{"vocab_size": 4096, "norm": "rmsnorm", "norm_eps": 1e-05, "qk_norm": true, "attn_scale": 0.125, "bias": "none", "parallel_block": false, "beta1": 0.93, "decay_fraction": 0.696, "batch_tokens": 16384, "doc_mask": true, "dataset": "wikipedia_en"}
Each number is 500 + 40 x the weight over its row's rms, rounded and kept within 0 to 999. Layers, rows and columns count from 0. Numbers have three digits each. The size before them is the row's rms in percent of the matrix's.

# o: layer 8 attention output (transposed), 384x256, rms 0.101, rows 204-226,267-290,331-353, columns 0-63
# v: layer 8 attention value, 128x256, rms 0.107, rows 76-98, columns 0-63
o267 104:451547464536498595497436502461512458463420540610520470484435466464516521486561491536549497473486545441451468504562516484473505491462504524493513527485474520449461515545440497511481526566485499
o331 104:551501501474504483431541497588504452552512449459480511545591530550469540505514526521465504521471548548559480518479490541544476526524553585522501486561488453544533489486524487506408436479538455
v76 088:515515522478511440520531411473489490475547493522453507537500550466530521550486526431467521527515525552479504448508518505567466479540557562554524517448515477530553475515457531513467550471468462
o204 098:482498566451481474524561517476519533453486508475482450489501446520470544497439446432486566486498518492487555529506512477468534520535533579435552521441527490472558504535537557433419503533469523
o268 100:475487474454515493494517466545499535445519510556499570482486510474550476497544442494479456525494487495532505461464448512438448521452448433478568466502487456521523498395520547598457548495557521
o332 097:514460438556498577426441531501489496572482511493424467491542536572540481474522553575581565500457496494602484471496532494535526450509463538483485497555456522477498500556542432404537463484523473
v77 088:456566511457461409515488417502476508531439499459445482487435488514508534454486501455545481460543548556480514450475538445568411514505450506489560469430523451469512474535495488487488494464531520
o205 097:395435534494553534487539540514491526470435499463471588505451505536499527488485555497529508481522507518538497490433492494467476508493454474546520483479455498507437603466478558516438522512512518
o269 107:492450473481458531486424503446487466534499522508483448501442569504519495549527435507471461481496474511521541496499559548519516485615556503479505510440514520516462553418440479549523517498479453
o333 105:522489479539496456522549414531510474492544522585503594501555501444499513465505444538557494464467455385500495507537432490522562498517460495519518534530522507455533436544505460463522516512480493
v78 087:514553482538561500523545509457534500490475436452477518511564465494539481559500425483519536536496558603433438486559494427514578523498527459566458561524511460537458491507553545479485461476525489
o206 094:495481476440497459516501483455495579534500535508533497455507438593564436477487436492529553444508520484467535502512431534501522480489499495488486489451473490541456579481450527476521492529557542
o270 109:480456495657542578474462447568492523502454480546536492515437465608516560577504531484470472577473470502531523545445478467556485535509515529524481477494509465513518488566435510522480556445533520
o334 104:472558557475493446547544527479478518498465513496482506481515554456433487462519537510505449452565539522520471495549587562483519515523518519440527455497467477440553502518514469519505447516449481
v79 084:506492597494522532473532460500489459457502547523513605481518560410523467471499499542460471449486590495504510538582531451553484505470518516423467500491465523500499482470417518486459453550476479
o207 093:528451455494515455575445517514602535486505490529475508554446498444498497436470477501504553509400503558515486494489507453499471503519497561465505516527447523445390477436442474500510477545510503
o271 103:544538506509438516501575524570516577462473468534585501547551540501546468569488504521487526500589464503466461526422497568501513464496437517519451530473554545514518465482515486573442526535501482
o335 105:502521458490450551452494443470435414522500533470464468466525490484498580517561506556550466523537508518489520456476454493472464525559522497510569470584531434508452470527529497498541540478491518
v80 088:498470601519436543535512494497399497534491486571542536507461486504443481451469464493523479453523533562455410546489510526549443457503540559428528578528525509508483515497570517500469489449474524
o208 097:521520609507434501551509488525469510496475479568548522506516393526500455510455402406530506504478501459497573475472544554459551486454470478531543411552479476533513541485511579510515516478533482
o272 103:481490531551524457464498462563514585444433551429493551485578567494484517558492572499537480448477466503487443465516475482510515437474480474447509445540534458488561470542538539496463496527504517
o336 100:457452428444536491552500508507469503516549449481457433478436469480500514450484474456478542536526489546441473475528503482477461490522464515526551518466507468495464586466584420522493497445468484
v81 086:504487495483453458520383526501482483475485497497504518463509528517526517503514552466435496489473553526492580461500464482442507472506541546513501475505462385481480522413525453495453472557528542
o209 098:471600507423458468497456474431470472501509520477477466506479459471495529457503498505477496445475468463454578484542509550464554495453515511513545458550448448551481502461563561488515530564535475
o273 098:519514481510498516501466493505532540499508536480484545483509435463515513455504429512504507493445513428476448494411491492609493509502464532518478516509606478465546421455411439508509535525438449
o337 104:444415546520483530495554524570472508447567453440497476532547485494455541514517521465502549548517483542455498487525427497452506435517549489436485510467494583461420550532525494498440527464468514
v82 090:509438563460522477506571551510444479474558514542521397483514512546576494475529431514481475472488462494518595454504567522499516550486502470465579539506605519480480518455494500512509478499538469
o210 104:508528529459515556522545443543490484432472476481531452461436503450440575412415449512490547457480502458420479520518505470495440584546491496415519524473505462514451470472514464503571522527610519
o274 095:486459437535449535470528501463516457539567526534488505510485482510442497633531478536495491489513503438561556464485488567451479432459562504529448483552483518533603553469498550466521480469489532
o338 096:510461533545536429475483525518484582482460495500511543518535493458544486526531530494489466470472486494495494504472531517500504500480478553578505536442481509502420441496578484502485479538517508
v83 088:451507494475494545494444554419495515551488497522445518474499438514528532500567467492529488558494481592485493547495448535534534438413540465547536492507466409479480443527465579522531410448507508
o211 099:470555488526525539473500606466524551473441523423479515581521497486535533521589463452470560516489504501542489483516510454479485548531549554568491454551491523486516547476508478550426474522486507
o275 104:469464489545564530489462503556490476472547532511420476497474543492516473406503531479507472430483528495445561497546493526513539474491544519481467550438579469393517451557456511574500535466505524
o339 100:579476513499417448406516516518509460510475482476527606516503484543538389525478534548434456505510458498518533533547456512557493431521437436560605560534496510580448464537519470467501502502467433
v84 088:495466588516424515481444448438512521470458468477493472465532466483526508536544474541518486497499448475502421462452485500482478474476555479551495540548545531524513550551544477549471582486516511
o212 094:476478604483462520555543471518505549468428543528460480457471508447451483585459433453453506510518468489499484481524515490466488529508561565458539542446498417501592538493454553555487450533515470
o276 110:533540525533528510545557555502461439497611442541570470560460499473557449477529545417531539445491513489504508507528522505465479498507456490445546511510477515515476474552516460430470481439542579
o340 108:530440414527463515491462522547510516540456509453478573527511486593475483505490523569500490470508439502521463480512465462578596490434524486558528477512551551443493494426515512462502563547493497
v85 090:526458526516511544462491435454465466523556495416456455497465416453524460517431526469546526402506478569521457499520483479494489529490517530453491507564470575454502487545524465550523409533562561
o213 097:571492551452413539512548498489519500486450493492525501501451435545471525528439456487515462466486545424441562493510449592489523501483544506559504442496469483545467483485469563442509529477511473
o277 097:508511510527507484506470497465499515549460474589499563462483573523453512548478504532403516529548475509550491458474482500520466488478482461564550526433484524498522465470583450543528426500435545
o341 099:463538567512533514502519536472523433466509517447556437490545474520493515472504442504510569547529477539510514476502460514447527455513526551446517487479491399527490497467550504514523523443478423
v86 088:557507436498514499490521554473526549577437501459570543553502459531434540497356504537538483477463482562428491509509483491535438498485489424426559487543549537589515484496533516511552475499534447
o214 096:520457482555464512429490469508470466493495521489499506470467480556444533514467527521482474446428580479518555517409502586512426542456479462584568433456477522488438512475479501430515477478462479
o278 100:481539544526508489447476481529551434503460527495464481458452413575549563552529555518467539546594428522485431451535539471401431489483478585519500550514550519514580520563452443485458514554462510
o342 104:516484420471480508577523455495481505504557493500621468494534559399486462429494487485501432439552497467439487495577495487498536528520563495550468472522413425493544554489537501502523498429506471
v87 089:490458519501384457506443462554484513569527512545455527443468475487461505505530434555512433492498431475544504575532578464442557490518515523492514579462498511432530495529479531492500557514505549
o215 106:528476535517489517559515456528484528473499554515485500500460392484538505440536534515527519403496508426477492477515469540510525454506488490411574464539444489448519488526553539562477528514503422
o279 102:528542546517538492500451480514522498516501538507622486515471524454476501499477426528465480510487482483497435486489468462448524498476561515531491546520536548503466479524480500433497490492483514
o343 098:499457471494483453511495504467495520547471486476484450470470516488460434485476492529537468550461464532542554509533530486496476473560528509422509511496558446421415465528485473532553545514478538
v88 083:513486504495571505478472474481462474457486506564478532546576434486517506457474500482467513460476528515516495478493435488472575433552454504526581511562518426469490484518433502526483451517493541
o216 091:486485538497507431456392491482534566523556435463527514479422475557514510500516414477500545518515429548526476504503513460498530452516478474508527463494502536494455601454503469452409469480507529
o280 104:547568574443494559497485464544510437526434537515483529497451549454525456437530568379535485543523523488504493468565566557508554489538547529517494504491530511532464495486476493518522484457544440
o344 094:386473468506481499485525522494466605411512474487522458485529522514503489521498499503524516475413534501526465476435473516526484498495473447493532569478482577406464474534476503431539534556550544
v89 088:457557534513442469529536510503509498538556439560558449478528489518464498540562550496539503445483577539534465492540479488447496519456496495484527539510473505560461504450483470471500426560540521
o217 101:536505466498437430507492488509485488471529381533436519536475564557463448496431496547504524513486540496534485490531545502515487572383486490528466528474530513514480473520477488415538416511485432
o281 105:513422488477525605480559534500615501511423516503508505534561477428561437491489500421492469534510483532595569522409576456522539424579461552492526453454504442505527511434564473532432498429455443
o345 103:448526491437499423459547518474490518545504538493543523483442535438555526505550523522502497472537465463433463522602524471524444468473476411516537464501435506549484489528486504566555558583528503
v90 093:480535588518512454407389471508555493471497470465433454548507531514521465537528532460516473533463545466502544520468571487465522512445496521553522423504491470476497433519464517523419488518522516
o218 092:499447510500559487467434463454483551512532477470490562540582497529576482547541500432485510516505457500530472550553442488483560566507544487361477524571451484542527505540478480567492490534437521
o282 110:562449462429480488514565570494463514550482579450542522443457483394525479511537457527475475463528531501523478515528450542492479487512498548489487597472588565575485615468514458452539525510501499
o346 111:436513532536444441527514456478601516462513445598457456526540527512441570414494513453471523508494465600422526413485513428498502506468524477525504464459446504390497419530458554486472509503505528
v91 085:510524446537473491611602473458560444491453488431493441451579451497489487495522530541473487587511526432507476468455587497527576476584543445535544507556466485473484519457508548419499469462533541
o219 096:496581538481450519467457502575450487563506502526496394469480497481557495527476543540470499493455471532537565556455438499470464506553462477506532458446528483488479494498531512523462504531432518
o283 106:454506490528512478506453477509508516474497551514512564488564518518444495468437512446527521430573554538529543476516476438451508478472547520543484484454439511488523532491498508576512547529461491
o347 098:513508389521491551509479479490478536568538539488515430528408492500437536449493434533428491563453515487485457476493560507568531495460498471441498493472509481513526496558424487497506455443523479
v92 085:484553427534487513524578480557526487513500519477505427453533492529565476563436541530563476530476524483444564459545473475516458488469510426548528542532515533422451521527538539516467509460531493
o220 093:484437507487463577581500504476468504520561477482436435412448485477516505506513525462498488422437460508527555476497507524523519492539515524579454540557523490515564441502494527480452498514477410
o284 110:472476530533522523511512519540534493531519508512501582541451551495482548525482480546518602521498494513451507456507489559480448511580524457431553538475483476539517535549446484488500530426449507
o348 102:507407415504501518531478448499452525496484500512514446499478500495575530470440521466451400565542492528505476480520468476476550465458423539513473431491494502470501499474539494587470505545496530
v93 080:552518458502474514536488450506490490494457463477514556519516494503541550494507537429527491499518527574490512505493544487515527509418488560452458514495486468439485466502520505497505533482558508
o221 093:470482489482484507512502528517473489570500502502513470519484519513506423431442546565521454575494436549527437514485596505475465415566500446466510574484566447530450517446531477469530484455530532
o285 099:517487484504444453467506453413496518500551542553472495450522432515482499505622531371442560452495438446567479501519403543483510507509547487544506530466520517516486520461468491501464458592463508
o349 105:457521473455530440415516585499499443411492490524517559484481555494527568536443422531561455548475529533453509444535551462514506531465519488482450510539489458461480519555437577487487517495512471
v94 093:495509550555632421509512461510475525558472434586515515493492536545455476433562438443491507564481458576471609420496506488507557528550451469533488548479442551494529530477487473492550510544505517
o222 105:536506535470591517573487514531464577523421512521466548405530503480502443456513468547523558436494492465466536468525515450509526493577528503483452596369526485550437478480488493409485559561506444
o286 108:534525504549431476467498544544586499447530537491546449492495467554501497554521468484491523460544506507578482475536527468501507537476508508537522419515479507481496472589503492424505493492539473
o350 097:428484536485536554467499484461413412478571435461523509525474441493538586469507527451450466571498487492506516563460542513439490489500506493481479558463480511468499498450522523514412464475422530
v95 090:495561516479481503505524542477554508577556518543514502520467521421460567413432524497512518571522589467510460466474459424466549411422511517513494558567511449446460544519460494537487480487506477
o223 100:508479502492513524572516472440486570496559525578441471499450468527461573518502502515539428487452467468573548449449519540469457576435508527534480468519510482532465485525459540507487448535476481
o287 102:551555470446543532434476435487481432459463552448498496471497513578478432511565499518507432494509513504479444530493476502519493496494512531555487463436437492519462500482517498493513532462519528
o351 110:532504498485454529505489488577475440391576499542520484515510533442498587521454578480523545530516489585488516441489494491495487467544390490427563543548588473506535550450531490568518558560518505
v96 083:535560545436452541473445498502494541478503529591524474506594486488496470542609573522476462539540463511502526540524502504509461423563497459577521496505518446474547444502487511482511454559490531
o224 099:497500613567533446484456521508501493439580467477436533508409479527483524461501567481487516493472502505486464523498499463535482560501561533474511494468549464481541542562507462464515451514441472
o288 104:479518465496548536504501520413471392501505564535523608560493515571576538476537444523486495572521536545461461484562533434487519565472526472508498469424393543545507474444568544544511506516444581
o352 111:532457492490433522533551512542530584567475482474477450502550417474507472492445518547543470578478450537566550469459510542504455432530519524450480476537484481537523530487399450500478449480518391
v97 085:520488509487510455574492452429488504501509493434513433449564466482462510503477524472501463421492537436485586479468453493488543521492464571511542474541410488503548498522513516549458490501477530
o225 096:601561430445470526467565527466550505502496508532459413507504502542495478518538524515549475496539569509512512530483466507555452466449485470508471460552464450483579476507540547534475483538470525
o289 101:495431530553484487556524521559467547515498522488553564535463502532518542511476519494482526549528441496532404516565507520438568548570463474500464477531498505468519493452463496496526491478537458
o353 098:504472470504509540533482498484547545519497480478520506556479512411492514500516427521504438484463503541480550481493506544544457534483431552459507522484567516535553542556502492471522544438509516
v98 082:466443423496525452525618479488476510527522524464465490512438463536499470568526453570523519531526543522517462516496430509459578533481562521561455460516551393546498484502546512510492510524485546
o226 100:512459421500530507489487480517460443489514503451519549457533484487541509558533503521500429468579441530552467481536491479523471456519464575543533480490525437528421520515465501438474519443443546
o290 102:503521485523553507542558501441467489462475551521515475501442518534537481453493538468523520563467444391408558495502584544515511528412480469517535489431489554457512451506428444478468517502612470